Weights of a small GPT-style language model, trained from scratch on English Wikipedia: 2 heads of 64.
Each number is 128 + 24 x the weight over its row's rms, rounded and kept within 0 to 255. Layers, rows and columns count from 0. The size above them is the row's rms in percent of the matrix's.

# layer 12 MLP gate, 320x128, rms 0.0626, rows 176-193, columns 0-127
size [117  97 103 102  99 102 102  98 106 106 107 100  95  98 103  91  96  92]
[[155 124 142 131 145 187 124 133 106  94 147  97 133 149  97 139 105 157 108 168 140 139 124 136 131 102  93 134 114 101 119 163 150 178 103 109 129 118 127 131  87 133 159 143 136 117 121 120 132 133 131 132 163 136 145  87 125 124 148 122 100 130 148 138 137 136 134 178 138 101  94 144 101  73  74 150 143 147 130 143 114 135 112 129 138 186 108  98 144 175 142 213 173 111 145 120 119 148 153 138 101 108 103  78 145 132  92 145 135 123 129 110 137 102 139 114 111 118 147 108 132 102 136 164 157 115 118 117]
 [124  98 162 118 111 177 110 173 131 133 135 133 157 117 129 144 142 134 126 131 124  86 121 108 104 117  77  86  97 127 142 116 146 166 120 129 110 147  97 115 139 157 135 107 157 119  96 156  98 135 120 141 134 104 164 144  99 115 157 117 100  93 109  90 149 128 145 113 115 154 156 155 148 122 107 163 148 130 123 132 125  97 105 148 157 118 138 135 113 165 133 109 136 140 125  98 115  95  97 136 137 186  91 163 154 100 138 186 107 177 185 134 143 118 107 111 127 116 156 121  88 122  97 132 121 139  74 136]
 [126 105 160 134 156 143 115  90 121 146 156 138 111 103 106 197 121 115 154 117 104  86 164 124 120 111 115 128  69 132 122 149 156 189 120 140 132 162 165 129  85 108  87 104 112 118 106 125 163 121 120 138 144 147 121 119 124 114 109 106 108 134 118  80 134 111 106 147 115 103 155 100 143 144 143 107  95 141  99 118 186 124 148 153 114 155 133 119 127 149 107 134 117 123 144  99 195 132 118 161 146 140 124 107 128 163 154  99  94 129 111 139 104 148 163 144 115 140 129  90 123 164 112 126 146 128  79 114]
 [130  90 135 116  99 118 149 123 149 169 130 107 127 109  97 152 150 178 190 167 136 151 111  94 169 122 124 123 111 109 143 131 158 140 102 138  64 147 150  93 137 163  90 133 148 138 132 151 137 141 100 117  88 139 146 116 129 175 108 105 134 124 158 183 125 127 140 129 141 145 104 152 192  94 154 137 116 137 103 136 132 124 112 124 118  85 132 124 120 124 111 112 137 126 101 139  77 156  91 115  95 122 117 123 136 119 137 129 105 100 141 147 126 152 172 159  95 132 117 141 108 117 189 104 127 133 135 110]
 [122 113 112 128 138 128 118 130 139 146 133 171 162 133 112 119 147 116 133 133 110 136 114 113 124 101 153 125 141 113 150 115 126 113 138 137 116 134 164 105 111 107 109 145 124  71 125 158 123 128 120  81  96 148 128 166 188 125 108 152  98 147 131 142  91 133 180 139 172 151 128 127 108 142 140 140 154 161 104 132  99 136 173 168 117  73 105 153 128 113 105 102 146 115 153 116 141 145 197 118 151 122  87 143 129  87 125  86 119 157 127 104  94  93 100 132 174 144 126  95  94 154 103 110 129 171 151 115]
 [122 113 107 104 117 157 126 139  79 117 113 130 128 118 156 148 139 114 156 141 118 128 146  93  96 167 101 135 133 150 117 116 184 131 160 136 124 173 100  95 141  99 129 129 135 146 105 154 130 154 161 144 130 168 168 131 151 188 113 118 141 134 136 134 131 139 133 137 100 112 115 104  79 130 123 191 140 140 154  99 141 104 145 149 102 167 160 127 103 140 130 130 116 139 127 141 197 118 102 165 118 141 138 132 143  90 123 114 109 108 140 118 126 162  76  81 107 113  99  99 107 176 143 118 160 149 140 109]
 [122 113 120 103 128 158 140 145 133 138  91 102 129 145 138 100 118 156 132 159 140 112 123  85 147  81 100 135 150 115  84 149 186 140  67 113 137 132 105 206 121 123 126 133 104 117 137  92 189 121 156 186 131  77 119 162 145 150  88 127 140 137  90 139 152 111 114 146 123 188 163 130  96 104 115 126 161 122  95 137 109 153 120 117 109 113 138 153 142 130 126 154  94 112 138 147 124 166 113 128 127 133 101 147 117 126 147 143 131 135 125 127 142 131 109 100 107 158 118 108 132 127  91 103 101 123 133 133]
 [ 99 120 124 127 118  68 143 143  92 120  86 132 108 151 138 109 152 137 152 163  91 133 105 114 133 143 135 126 116 120 146 139 136 144 101 144 125 129 134 124 113 153 119 153  90  68 138 126 111 159 168 103 100 140 107 111 129 155 124 170 141 124 118  97 142 143  77 122 126 161 140 114  82 119 162 121 119 192  49 115 144 135 153 131 118  79 168 135 173 170 139 138 110 155 148 139 130 152 136 112 136 129 167 131 140 127  79 133  87 152 104 148 119 118 134 123  96 142 124 145 124 153 151 119 128 157 144 138]
 [129 152 138 114 155 119 171 141 142 119  51 115 120 141 113 119 163 133 116 120 152 144 121 122 154  85 149 167 104 107 144 123 130 146 123 124  95 152 118 120 158 110 102 107  97  69 102 144 141  93 155 108 157 124  94 132 157 126 139 154 118 154 110  94 114 115 116 123 138 176 136 125  98 154 135 143 178 137 107  97 108 128 137 100 104 110 149  75  99 104 104 118 143 160 130 134 118 115 139 137 140 178 114  87  94 105 164 112 132 161 152  98  94 124 175 107 118 117 100 120 112 138  80 139 123 142 122 138]
 [131 109 122  75 107 103 145 145  92  79 112 139 106 112 171 100  92 167 138  96 138 163 140 115 104 134 142 137 137 106 100 101 134 150 117 129 142 110 140 120 116  97 146 138 108 135 140 124 130 142 132 117 104 124 112 173 158 115 159 102 135 146 156 119 160  99 191 109 150 131  99 136 119 116 136 150 130 141 126 135 129 126 135 144 136  82  90  90 137 149 102  74 135 153 149 147 145 168 143 156 152 134 108  87 116 167 135 106 144 113 121 166 136  92 150  69 113 140 124 128 171 160 153 179 110 116 112 140]
 [182 133  87 113 142  99 115 121 150 164 154 129 143 126 128 140 135 142 120 125 125  72 146 166 115 135  72 132 156 151  85 112 119 165 130 122 158 108 107 111  92  82 106 100 150 109 123 119 117 125 126 151 128 171 106 116  57 141 125 150 116 103 169 101 129 165 103  66 131 146  92 101 117 130 141 187 113 150 120 127 123 159 105 153 142 151 123 138 166 142 102 155 109  97 132 126 117 132 126 149 128 135 111 107 137 126 138 133 124 118 144 130 168 137 129 142  95 108 141 112 155 116 113  86 149  89 105 115]
 [143 177 134  94  77 137 126 120 140 123 126 120 140 135 114 109 112 150 105 113 131 130 113 135 136 151 146 109 138 126 146 151 118 135  85 199 121 130 174 173 153 116 105 115 158  87  84 141  82 153 101 134 109 132 129 145 100 124 107 119 155 104 102 104 151 130 134 148 125 135 151 134 126  94  99 143 119  83 127 110 147 113 159 125 102 127 141 163 170 128 167  96 141 135 185 142 125 133  71 172 118 149 143 143 134 155 149 143 136 130 117 125 159  82 119 140 133 122 139  80 132 108 113 102 121 174 167 110]
 [115 126 151 130  78 143 157 155 122 104 104 112 116 126 121 110 118 138 105 123 127 109 137 136  98 171 131 182 124 147 109 134 150 117 138 168 123 166 125 132 128  95 127  78 137 142 133 148  96 145  94 125 109 115 144  91 136  94 188 141 133 104  92 129 117 105  97 151 149 127 152 109 157 104 174 166 151 154 124 116  90 163 159 118 127 133 130 113 146 112 125 114 149 188 176 153 151 141 136  80 134  93 113 133  87 114 123  96 135 123 149 105 167 129 147 136 121 121 122 139 109  87 164 142 161  96  87 130]
 [122 118  90 136 144 160 177 160 131 133 125  83 131 128 110 156 118 128 128 100 146 136 157 110 159 132 107 103 174 122 117 145  88 172 109 142 130 142 130 122 117 130 117 117 124 145 127 120 104 163 105 103 133 112 129 123 101 188  94 143 107 136 133 131 113 146 170 171 155 159  84 126 108 134 146 160 165 136  89 157 137 153 120 145 165 123 120 136 102  84 121 126 122 128 122 142 130  98 132 114 116 143 161 112  97 156 112 105 146 126 125 190 136 155 108  84 153  81 115 135 106 116  79  97 117  85 169 116]
 [118 164  69 149 171 118 153 123 128 101 124 147 142 127 161 119 121 125 132 131 128 100 131 105 132 129  89 160  86 146 118  95 167 106 121 105 133 101 169 153 143 112 120 113 155 139 132 152 143 128 153 105 130 156 169 109 188 150 119 122 131  81 164 151 143 128  97 156 130 113 123 124 131  84 148 163 128 102 113 148 126 101 113 143 134  81 111 110  94  86 135 121 120 134 133  80 149 179 117 114 147 148 171 155 115 142 141 117 131 136 129 153 166  91 117 134 131 155 103  86  89 102 114 120 147 156 164 110]
 [145  89  89  91 144 164 171  92 144 153 114  92 105  89 140 129 128 112 117 122 146 122 122 103  96 101 113 141 123 109 114 116 168 121 163 108 163 145 126  95  97  67  93 120 119  75 108 143 163 111 130 135 119 137  80 105  94 169 115 103 121 118 117 125 115 112  96 163 126 144 126 141 166 132 116 114 130 142 131 114 116 121 109 183 150 100 146 145 104 146 159 142 159 126 139  94 126  87 106 115 102 140 114 129 103 136 121 123 147 132  85 163  84 127 138 142 129 136 137 106  93 156  95 119 124  75 128 114]
 [148 103 112 122 134 113  62 123 121 126 171 104 139  98 120 110 166 103 104 165  89 120 129 146 139 111 118 135  99 116 136 145 148 134  66 142 124 150  89 104 168 141 154  98 134 149 145 132 137 109 154 173 130  99 155 185  99 130 135 134 128 171 134 131 100  94 126 127 179 118 130 164 126 128 111 120 108 129 107  98 164  93 133 118  85 143 133 123 104 159  83 143 165 152 159 149 163 119 133 159 147 143 159 155 124 122 130 125 145 148 118 124 154 164 127  68 124 118 114 154 103 142 123 123 138 141 111 153]
 [ 91 120 143 140 100 142 180 121 152 125 143 133 152 168 151 144 171 135 103 127 103  97 102 180 106 117 121 128 160  97 134 166  94 165 108 159  80 126 113  96 135 133 118 123 115  67 137 120 138 137 110 136  71 152 126 144 181 136 126 158 129 126 104 108 140 151 128 156 144 102 109 107 134 107  96 126 146 156  55 144 116 105 124  64 118 121 150 115 146 130 129  95 118 153 125 123 105 126 150 129 135 114 139 127 114 156 166 123 143 128 198 130 110 107 123 119 122 110 106 116 109 146 146 119 142 132 119 109]]
# layer 12 MLP up, 320x128, rms 0.0628, rows 176-193, columns 0-127
size [117  94 106 110 105 102  96  96 108 107 100 101  95  94  91  92  89  92]
[[158 122 137 134  85 168  98 115 127 129 163 134 115 165 128 131 112 126 121 115  94 118 103 136 149 148 125 156 107 150 127 127 145 181 122 135 111 122 144 128 142 133 127 151 162 122  77 120 115 153 143 151 149 131 134 104 129 130 149  99 102 172 156 169 164  84 169 149 120 134 130 105 106  80 108 140 145 135 129 157 147 143 161 144 150  84 119 169 143 190 124 193 147  93 116 123 105 116 156 110 161 141 128 121 125 139 116 161 110 123 163 112 126 101 118 137 119 104 110 135 137 156 113 136 194  92  99 150]
 [131 141 112 149 106 144 174  76 111 131 116 134 135  80 108  83 117 140 136  79 146 102 135 124  91  92 148 146 117 140 116 140 168 131 142  97 138 108  95 144 154 163 137 103 150 166 118 128 138 191 118 108 117 106  84 114 132 135 135 109 135 154 154 148 139 151 159 140 137 121 123 164 140 159 137 111 126 120 115  96 135 137 133 107 121 113 139 164 116 152  86 148 119 102 125 106 114 136 127 104 120 102 149 126 107 125 128 178 170 126 162  98  73 134 141 144 112 186 136 151 104 112 183 128 142 150 170 140]
 [126  94 133 141 126 110 130 141  86 104 173 114 142 119 110 144 111 183 160 154 128 162 147 120 125 107 137 124 141 146 154 121 114 126  85 106 105  84 144 126 116 119 172 117 158 121 136 134 135  94 142 153 124  74 135 125 116 139 131 127 148 130  92 150 158 133 129  80 135 116  92  75 175 159  97 127 134 142 151 139 180 145 100 105 165  98 172 123 137 121 114 135  93 147 134 131  92 114 134 111 100 145 155 155 111 131  91  40 137 121 131 125 133 123 104 142 127  89 113 114 123 139 105 145 103 111 135 108]
 [117 141 123 101 133 162 118 110 160 102 114 166 115  82 122 163 160 126 143 124 101 157 111 137  89 128 137 122 140 148 155 137 144  88 149 155 120 136 104 141 102  62  90 125  97 112 132 105 171 159 124 154  91 131 117  93 129 119 104 139  85 105 123 129 152 120 140 161 135 137 130 106 114 174 127 126 133 110 165 177 158 113 131  94  75 160 126 130 159 177 134 145 113 120 142 118 107 117 173 164 150 135 134 150 106  95 158 143  93 107 142 149 159 146 118 121 125 103 105 102 149 145 111 145 144 159 143 159]
 [129 119 143 135 141 121 123 152 126 150 135 103 160 131 136 115  86 129 131 159 148 101 135 118 160  52 148 108  88 132 118 111 135 141 125 123 101 105 108 166  90 139 162  90 115 155 185 133 116 122 148 104 190 105 157 113 121 144 131 108 160 114 108  90 137 122 116 142 125 137  94 167 136 139 140 136 133  94 155  79 114  91  98  92 126 146 122 146 152 128 129 150 140 140 119  99 104 158  92 133  88  96 131 148  98 149 134 129 134 147 149 114 158 166 123 140  81 118 122 154 161 121 142 111 120 123  62 126]
 [ 73 146 158 110  84 124 147 157 124 142  90 135 178 138 126 137 128 162  97 159 112 100 137 121 112  82 165 168 112 133  90 129  92 142 117 102 146  68 120 116  61 135 130 138 114 132 132 120 127 146 146 158 154 103 112 149 151  93 137 159 123 141 122 129 108 144 106  66 128 135 142  93 121 105 144 122  88 144 126 103 164 160 139 132  95 129 128 140 135 107 137 133 170 112 119 129 137 133 122 115 127 103  94 123 117 146 139 117 149 134 108  56 132 112 106 123 126 136 104 164 119 122 147 141 167  84 128 144]
 [153 128 134 112 111 120 135  98 112 104 121 137 126 105 179 128 116 158 126 134 102 121 115 106 127 136  96 102 110 138 153  90 144 158 124  67 114 139 113  98 100 108 166 101 153 142 139 121 150 107 153 137 163 143  76  80 156 127 124 113 126 127 118 107 132 132 142 124 158 139 153 114 122 163 107 174 111  88 112 149 134  93 184 167 131 125 145 187 123 106 137 139  93 144  87 124 158 146 105  97 118 127 129  85 116 115 148  96 163  98 135 145 175 111 102 130 118 134 124 177  96 172 127 129 139 112 136 138]
 [105 138 152 160 137 153 110  93 115 124 116 165 156 114  83 110 154 149 106  88 127 121 128 127 131 124 121  87 108 129 147  95 130 138 133 111 131 114 177 139  84 140 205 115 127 102 137  96 116 154 130 123 124 108  62 143 134  86 137 161 187 117 112 133 169  98 112 150 144 137 116 166 110 182 150 148 116  96 104 122 113 108  99 103 152 131 117 183 148 109 128 120 134 152 123 145  83 124 127 149 110 148 127 144 156 149 128 129 122 112 108 171 124 130 158 131 155 147 106  97 131 113 153 124 160 145 124 131]
 [112 107 144 158 133 177 132 122 119 134 155 126 125 176 103  87 120 154 143  76 114 148 169 114 141 133 111 153 130 149  95  98  98 101 123 132 118 114 128 162 123 114 125 150 125  78 147 144 185 132  98 130 143 186 154 119 146 133 141 102 116  86 123 113 119 100 154 127 131 150 135 146 167 126 126 158 144 130 127 148  87  89 113 136  96 159 154 179 131  99 114 151 112 127 129 148 114 135 126  92 149 118 106 132 140  76 172 145 133 130 126 137 144 115 158 151 132 139 142 123 143 105  79 177 131 125  70 126]
 [113 137  95 143 123 151 173  88 133 109 182  96 104 133 150 120 151  95 144 112  37 114 120 132 122 124 161 167 126 111 117 170 109 118 105 124  97 133 154  86 158 105 131 147 165 185 145 129  82 146 115 172 121 107 104 144 120 128  96 110 129 134 166 134 150 132 122 166  99 142 121 124 153 106 130 114  92 146 114 102 115 158 129 120 121 128 170 148 133 123 134 129 125 112 168 109 130 137 118 124 101 156 121 113 130 170 104 162 134 101 100  85  98 124 111 122 110 122 143  96 121 105 107 124  99 138 107 117]
 [ 73 144 129 154 119 139 152 133 120 101 132 122 129 139 109 126 114 113 104 127  73 154 169  99 143 168 169 133 146 163 106 154 153 133 151  64 106 130 161 125  46 107 134 130 145 152 148 115 159 153 134 130 175 142 112 147 131 126 162 158 113 152 151 125  93 123 120 104  91 143 135 150  98 147 108 153 149 130 147 138 148 130 145 116 126 136 114 156 162 132  98 101  85 122 144 132 113 102 118 111 153 120 138 122 113 115  88 129 166 128 139 101 133 124 128  82 121 100 118  98 152 144 163 150 156  75 126 123]
 [171 104 141 124 118 111  85 124 112 126  95 100 118 137 115  84 135 169 163 159 132 174 141 142 172 100 117 158 133 122 123 108 166 154 125 155 139 173 130 124 132 131 163 152 150 161 138 113  86 136 115 115 150 184 142 145 107 130 107 131 162 112 150 137 124 110  99 138 124  87 129 150 124 169 102  88 100 142 116 141  79  90 122 145 137 101 106 136 154 113 138 113  86  98  88 107 136  96 105 130 132 153 157 121 137 106 131 148 175 180 141 128 149  99 148 138 124 157 141 177 118 137 137 107 132 111 119 145]
 [134 135 107 119 139 128 131 137 126 150 141 134 118 117  89 123 124 131  75 161 139 101 112 153 131  61 128 165  93  76 110 141 142 107 129 117 109 105 130 112 161 133 134 152 171 131  88 131 139 178 123  97 132 146 105 160 162 143 122 152  92 143 153 113 136 127 129 131 123 124  81 130 106 117 123 130 121 132 123 125 148  94 120 179 106  95 121 131 115 119 157 118 127  94  84 129  96 121 115 172 115 147  82 167 159 129 105 122 124 117 134 148  82 157 113 108 111 129 107 112 106 173 113 122 109 188 162  78]
 [130 130 141 161 107 137 148 138 150 136 150  65 143 151 102 125 168 143 132 156 104 112 106 123  94 161 131 134 153 150 125 142 127 142 134 181 149 117  72 143 100  88  70 145 127 145 140 118 134 130  78 111 161  90 124 126 121 182 141 142 130 119 147 129  94  85 108 117 116 149 156 121 147 123 122 118  94 165 163 149  98 166 152 100 138 126 179 105 123 117  79 113 136 165 107 149 147 152 125 122 105 110 159 139 140 170 119 131 114 132 121 106 138 102 106 115 131 148 119 137  95 144 119 138 119 145 175  90]
 [ 90 104  99 136 146 132 111 115 109 159 123  87 131 136 162 135 135 160  94 119 125 138 102 132 145 140 118 124 126 112 107 137  83 148 102 143 197 132 165 178 134 165 123 174 108  99 117 164 131 158 154 141 130  94 140 106 152  93 146 146 113 132 127 159 101 136  99 142  79  98 141 115  93 135 103 136 115 142 114  99 147 204 136 117 121 151 121 118 137 152 176 106  96 123  98 107  96 162 134 143 115 114 128 122 160 112 121 119 129 167  97  97 126 109 146 165 129 108 128 180 146 142 132 133 138 117 147 135]
 [ 89 104 143 133 124 124 101 175  95  58 139 135 165 127 141 120 140 129  90 154  95 137 150 149 113 131 141 126 136 170 104 160 136 140 140 106 129 142 121 109 159  99 170 103 147 159 124 149 135 138  94  92 118 166 156 115 148 107 168 109 128 156 130  95 138 162 119 128 131 141 136 101 110 147 150 136 107 138 137 126 104 125  73 128 101 131 136 133 118  77 104 110 148 104 100 108 170 142  87 127 143 114 118 141 114 117 136 136 149 177 148 163  94 122 120 162 130 104  92 143 116 175  75  98 112 114 139 153]
 [149 104 111 118 128 113 162 136 121 160 105 149 147  95 162 122 177 145 120 105 117 130 109 127 106 108 106 120 153 140 115 163 145  97 172 187 143 167 114 157 125 100 133  94 141 139 112 170 144 149 128 110 105 140 171 131 136 152 129 128  92 143 134 147 113 171 125 115  96 136  98 125 133 106 181 141 146 141 124 169  91 159 132 176 116  88 149 112 124 112 160 159 123 143 155 118 126 146 132 123  81 107 124 129 108 133 174 151 151 164 127 154 132  92 156  90  96 111 120  92 102 120 171 124 145 110 147 119]
 [142 158 117 122 127 126 111 155 123 112 131 120 126 125 132 115 168 130 162 120 159 129 152 178  89 122  74 136 132 123 119  90 124 121 110  99  91  89 115 104 158 147 145 161 114  78 108 138 182 132  98 132 131 146 151 124 123 188  97  88 104  95 170  84 161 136 146 113 148 130 137 102 153  91 110 137 159  98 108 146 109 124 142 119 132 145 125 167 161 119 147 130 144 134 126 111  65 101 145 122 101 131 154  96 113  94 143 138 108 136 135 110 102 115 125 120  98  88 135 130 119 125 136 132 127 155 111  64]]
# layer 12 MLP down (transposed), 320x128, rms 0.0627, rows 176-193, columns 0-127
size [101  95 102 104 105 102 101  95 107 105 104  96  91  94  94  99  95  95]
[[135 126 137 145 150  99  85 140 118 149 149 150 141  87 168 145 128 153 134 108 137 111 162 141 154 141 127  91  87 116 104 124  83 123 130 111 140 114 127 111 120 160 138  98  81  85 126  72 111 120  67 155 122 157  97 110 129 110 144 137 118 122 115 119  91 122 113 166 108 144 156 136 113 164 168 120 124 124 131 137 124 132 141 127 114  67 116 109 164 126 149 101 133 148 108 151 149 110 110 156 132 148 152 160 103 108 143 117 130 122 152  79 179 109 169 104 181 126 104 135 158 135 133 154 123 165 143 102]
 [150 129 127 131 154 116 149 137  95 137  83 163 144 160 144 139 153 124 117 137 160 138 109 125 130 115 132 112 148 170 131 126  86  99 164 142 142 134 117 136 155 117 167 124 125 159 174 110 151 137 151 109 112  98 165 103 125 119 141 178 139 133 177 120 155 101 130 150  65  66 135 108 153 141 142 136  85 153 104 108 157 106 137 168  85 140 169 124  85 153 133 168 111 138 104 125 137 144 119 135 114 168 139 143 132 127 157  85 126 121 114 125 135 140 154 124 136 123 148 146 138 142 139 110 106 190 166 133]
 [147 102 155 118 143 126 145 139 181 141 135 152 136 134 110 143 145  97 130 141 127  65 126 130 101 115 143  82 158 138 113  94 106 114 116 111 110  98 165 147 114  95 102  99 127  84 128 103 182 124 108  98 147 130  90  91 129 163 153 120 117 125 155 131 126 124 145 136 119 100 131 113 165 150 106 122 119 122 109 114 137 113 104 128 151 133 142 133 121 116 135  84 151  95  65 178 151 138 136 105 147 121  77 110 156 132 176 131 121 114  87 138  94 130  87 125 124 127 143 117 116 146 136 138 138 179 154 184]
 [115 154 125 167  80 164 133 170 106 120 103 131 127  90  87 107 141 155 129  49 111 113 111 102 125 114 126 177 150 113 146 125 128 103 100  90  90 137 154 109 128 100  91 172 117  95 127 112 137 115 109 133  98 134 113 152 124 129 134 145 132 111 123 132 103 111 132 141  93 154 158 162 110 143 127 128 160  96  88 105 131 169 159 165 104 153 136 115 111 143 100 111 112 131 118 118 105  84 142 120 159 169 105 165 169 117 127 139 120 131 136 107 139 108 134 164  88 130 117 108 117  84 121 100 128 124 144 104]
 [123 100 122 152 133 140  89 153 144 149 131 159 164 113 139 141 112 117 151 177 101 161 120 114 124 140 123 103 133 123 158 132 103 137 142 115 102 138 169 143 106 102 127  86  99  92 152 135 112 114 115  94 140 159 148 154 119 116 139 160 100 141 119  94 138 130 148 114 161 160  84 160 113 157 139 150 148 141 138 111 112 115 146  86 134 135 114 136 134  82 122 164 121 155 159 137 120 136 157 133 149 156 133 180 119  97 128  97 152 167 123  70 120 158  93 169 114  97 112 149 124 118 167  71 108 129  90  98]
 [107 121 155 108 111 110 102 103 108 160 140 166  76 102 158  90 119 151 156  98 115 131 152 161 131 146 113 150 123 120 113 111 141 130 102 112 126 101 137 152 133 127 177 121 130 156 135 114 123 114 163 133 125 126 130 103 139 136 132 104 148 121 129 128 108  93 173 134 110 147 188  90 149 144 140 169 108 122 179 123 152 127 182 109 128  71 106 134 112 136 151 150  98 134 125 119 129 158 169 127 146 124 127 127 175 145 115 155 136 135  91 152 184 172 136 146 130 146 169 136 129 135 132 120 157  62 128 137]
 [102 121 146 148  74 164 138 100 146 140 172 104 131 137 140 124 169 133 160 151 155 150 173 116  96 114 117 142 124 114 118 141 141 118 164 174 100 145 124 178 117 136 110 120  97 115 104 157 167 165 121 141 139 122  76 119 119 115 144 124 106 120 146 125 109 110 192  94  96  92 151 127 141 146  92 119 166 144 115  91  99 124 111 102 122 159 146 153 158  97 127 136  88 129 130 169 135 124 126 147 172 124 140 136  87 144 134 123 138 124 153 158 114 143 109  87 138 141 155 143 156 162 104 109 135  95 107 148]
 [136 112 122 114 153 111 150 122 161 104  96 141 111 135 156 144 108 163 169 146 155 170 108 119 107 130 147 118 112 126 116 145 139 147 123 152 120 101  73 172 138 124 111 127 133 154 123  95 130 127 157 124 142 121 146 114 106 165 150 124 139 124 126  95 107 124 135 141 137 160  76  66  82 127  62  84 130 156 128  93 165 131 134 113 148  67 107 130 127 119 163 123  96 121 129 143  82 104 118  97 147  89 122  85 127 134 112 120 148  98 140  99 107 111 136 162 106 154  90  99 126 120 139  98 118 129 119 101]
 [ 98 123 122 105  92  96 108 123 120 155 143 160 154 132 137 108 156 120 133 132 116 148 178 141 122 120 127 126 145 136 114 131 124  87 101 114 138 117  99 129  82  95 142 131 105 139 152 158 178 130 136 128 125 153 150 139 110 144 120 150  90 105 114 105 195 153 136 113 109 167 103  76 120 129 123 133 139 164 159 103 108 156 145 111 121 176  96 176 149  98 146 131 139 118 133 134 131 111  87  87  90  92  98 163  72 117 138 125 131 155 130 140 147 152 183 133 129 157 141 153 129 135 105 124 135  86 105 147]
 [137 140 125 129 161 136 106 140 128 112 121 102 110  88 123 138 132 172 114 149  91 158 102  83 115 130 191 139 133 103 147 161 137 117  93 118 127 134 169 158 118 125 111 147 138  88 150 143 101 123 162 152 128 117 109 131 112 168 133 112 113 169  88 153 103  64  98 105 125 131 114  94 117 109 135 135 138 119 112 147 147 144 125  76 129 109  87 123 123 171 168 129 108 107 133  83 141 155 166 127 148 105 126  92 151  92 129 138 130 114 158 121 120 146 158 100 128 125 164 119 128 133 127 182  92 117 151  85]
 [156 149 124 133 116 125 194 128 129 151 142 155 163 128 135 133 103 139  95 124 115 103 159 178 148 135 134 130 155 164 125 111 135 179 140 124 106 103 104 133  91 116 118 100 116 137  96 143 124 126 101 104 108 148 100 146 106 137  96 139 132 132 118  87 136 152 109 118 129 141 136 100 115 182 115 157  86 145 137 158 134 124  96 117 101  87 140 104 185 133  84 127  97  94 157 143 112 139 153 149 140 113 140  84 121 124 162  99 136  86 125 113 174 164 136 138 115  94 142 116 123 129 150  73 145 154 138 163]
 [156 130 102 109 137 157 155 135 131 124 160 101  95 109 147 145 129 146 155 122  96 146 124 146 120 116 126 111 105 142 140  67 123  88 116  94 134 130 145 148 180 163 124 126 121  80 133 134 158 123 120 128 133 130  92 100  76 143 150 113 116 118 114 166 154 140 101 109 123 138 148 132 141 114  97 127 152 153 182  97 139 112 161 110  76 118 124 107 117 118 130 109 129 149 122 148  89 111 101 194 126 131 160 109 136 150 111 147 135 112  97 114 110  86  93 129 138  68 122 124 126 120 109 101 129 182 169 103]
 [124  96 126 181 112 126  99 139 177 120 131 132 113  83 175  86 115 156 129 124 171  92 155 148 113 144 124 133 167 150 119 102  94 133 104 137  86  65 150 107  87 105 150 125 109  95 134 110 119 127 128 100 117 111 118 133 124 137 140 152 151 129 123  88 105 114 114 121 126  92 144 134 159 146 142 149 111 126 135 201 123 130 133 137 139 107 105 151  92 108 135 118 121 119 127 129 130 125 104 131 148 134  84 125 137 117 145 119 148 131 123  91 154 138 176 108 127 173 141 110 186  97 111  73 135 117 101 138]
 [135  85 115 142 116 121 125 102  94 112 116 147 170  58 169 102 161 134  96 149 143 101 149 138 142 168 125 132 139 127 136 115 158  86  80  83 154 134  97 101 106  81 103 142 122 104  93  83 130 140 122 114 115 137 123 142 142 116 133  92  99  69 124 156 141 149 157 142 140 134  93 155  84 159 120 150 109 153 139 120 136 107 100  98 108 111 130 157 146  92 124 140 142 116 111 138 157 100  94 104 114  96 105 131 152 121 151 127 130 162 135 145 159 149 154 110  86 136 144 128 136 150 144 133 111 125 160 129]
 [134 129 113 103  56 142 142 142 136 143 113 142  84 160 106 129  72 148  96 185 138 187  87 111 147 130  77 117 111 124  77 134 139 144  94 133 159 130 126 142  90 138 130 101 148 134 140 121 170 128 146 154 132 139 135 112 157 131 124 155  90  86 127 121 128 128 157 116 119 103 158 115 159 151 125 121 122 129 156  89 110 136 126  96 114 134 123 140 179 124 127 120 101 101 170 146 126 193 126 111 154  99 132 125 132 165 166 127 117 117 160 164 125 111 115 136 132 140 149 128 123 167 148 117 105 129 135 119]
 [149 144 112  98 140 132 152  97  92 137 122 135 104 163 139 175 138 158 134  99 135 144 164 141 131 121 163 111 148 137 112 118 122 109 160 167 113 137 120 101 146 138 148  72 124 133 152  91 156 109 109  96 111 140 168 129 109 141 124 117 131 127  66 116 163 180 122 128 125 165 122 111 136 132 129 160 119 183 111 173 136 146 137 118 133 159 165 142 110 172 134 110 158 169 131 138 165 149 140 106  99 166 146 166 126 131 155 122 100 164  84 132 122 131 128 128 114  93  98 120 163 162 127 128 139  93  96 144]
 [137 115  78 119 132 150  87 163 104 135 143  82 142 117 111 128 159  97 121 126  92 158 108 113 129 165 126 103 133  92 159 168 152 132 114 153 103 152 119 157 179 140 114  75 163 121 144 103 158 138 139 132 156 144 145 151 152 144 141 122 102 114 109 105 106 136 119 171 138 126 121 159 157 116 108  94 118 140 152 106 132 160 129 117 102 108 134 113  79 163 104 147 140 125 120 133 147 120 136 144 122 146 141 105 103 187 161 132 120 112 128 167 116 189 135  85  93  99 112 167 101 137 130 114 126 134 110 167]
 [142 123 107 122  87 133  80 111 124  96 149  86 141  62 113  97  88  81 159 115 170 130 136 135 123 149 115 115 130 137 156 128 128 113 158 100 199 142 139 161 127 112 108 136 122 105  92 150 112 124  80 100 176  96 123 119 133 128 134 125 129 134 164 125 145 137 139  66  87 159 124 186 132 149 111 143  87 135 142 153 128 154 171 147 115 126 125 133 128 130 158  99 154 100 119 151  81 140 140 143 118 136 152 141 110 117  94 124 130 152 120 121 159 160 145 134 132 129 148 129 123 116 113 130 126 100 158 124]]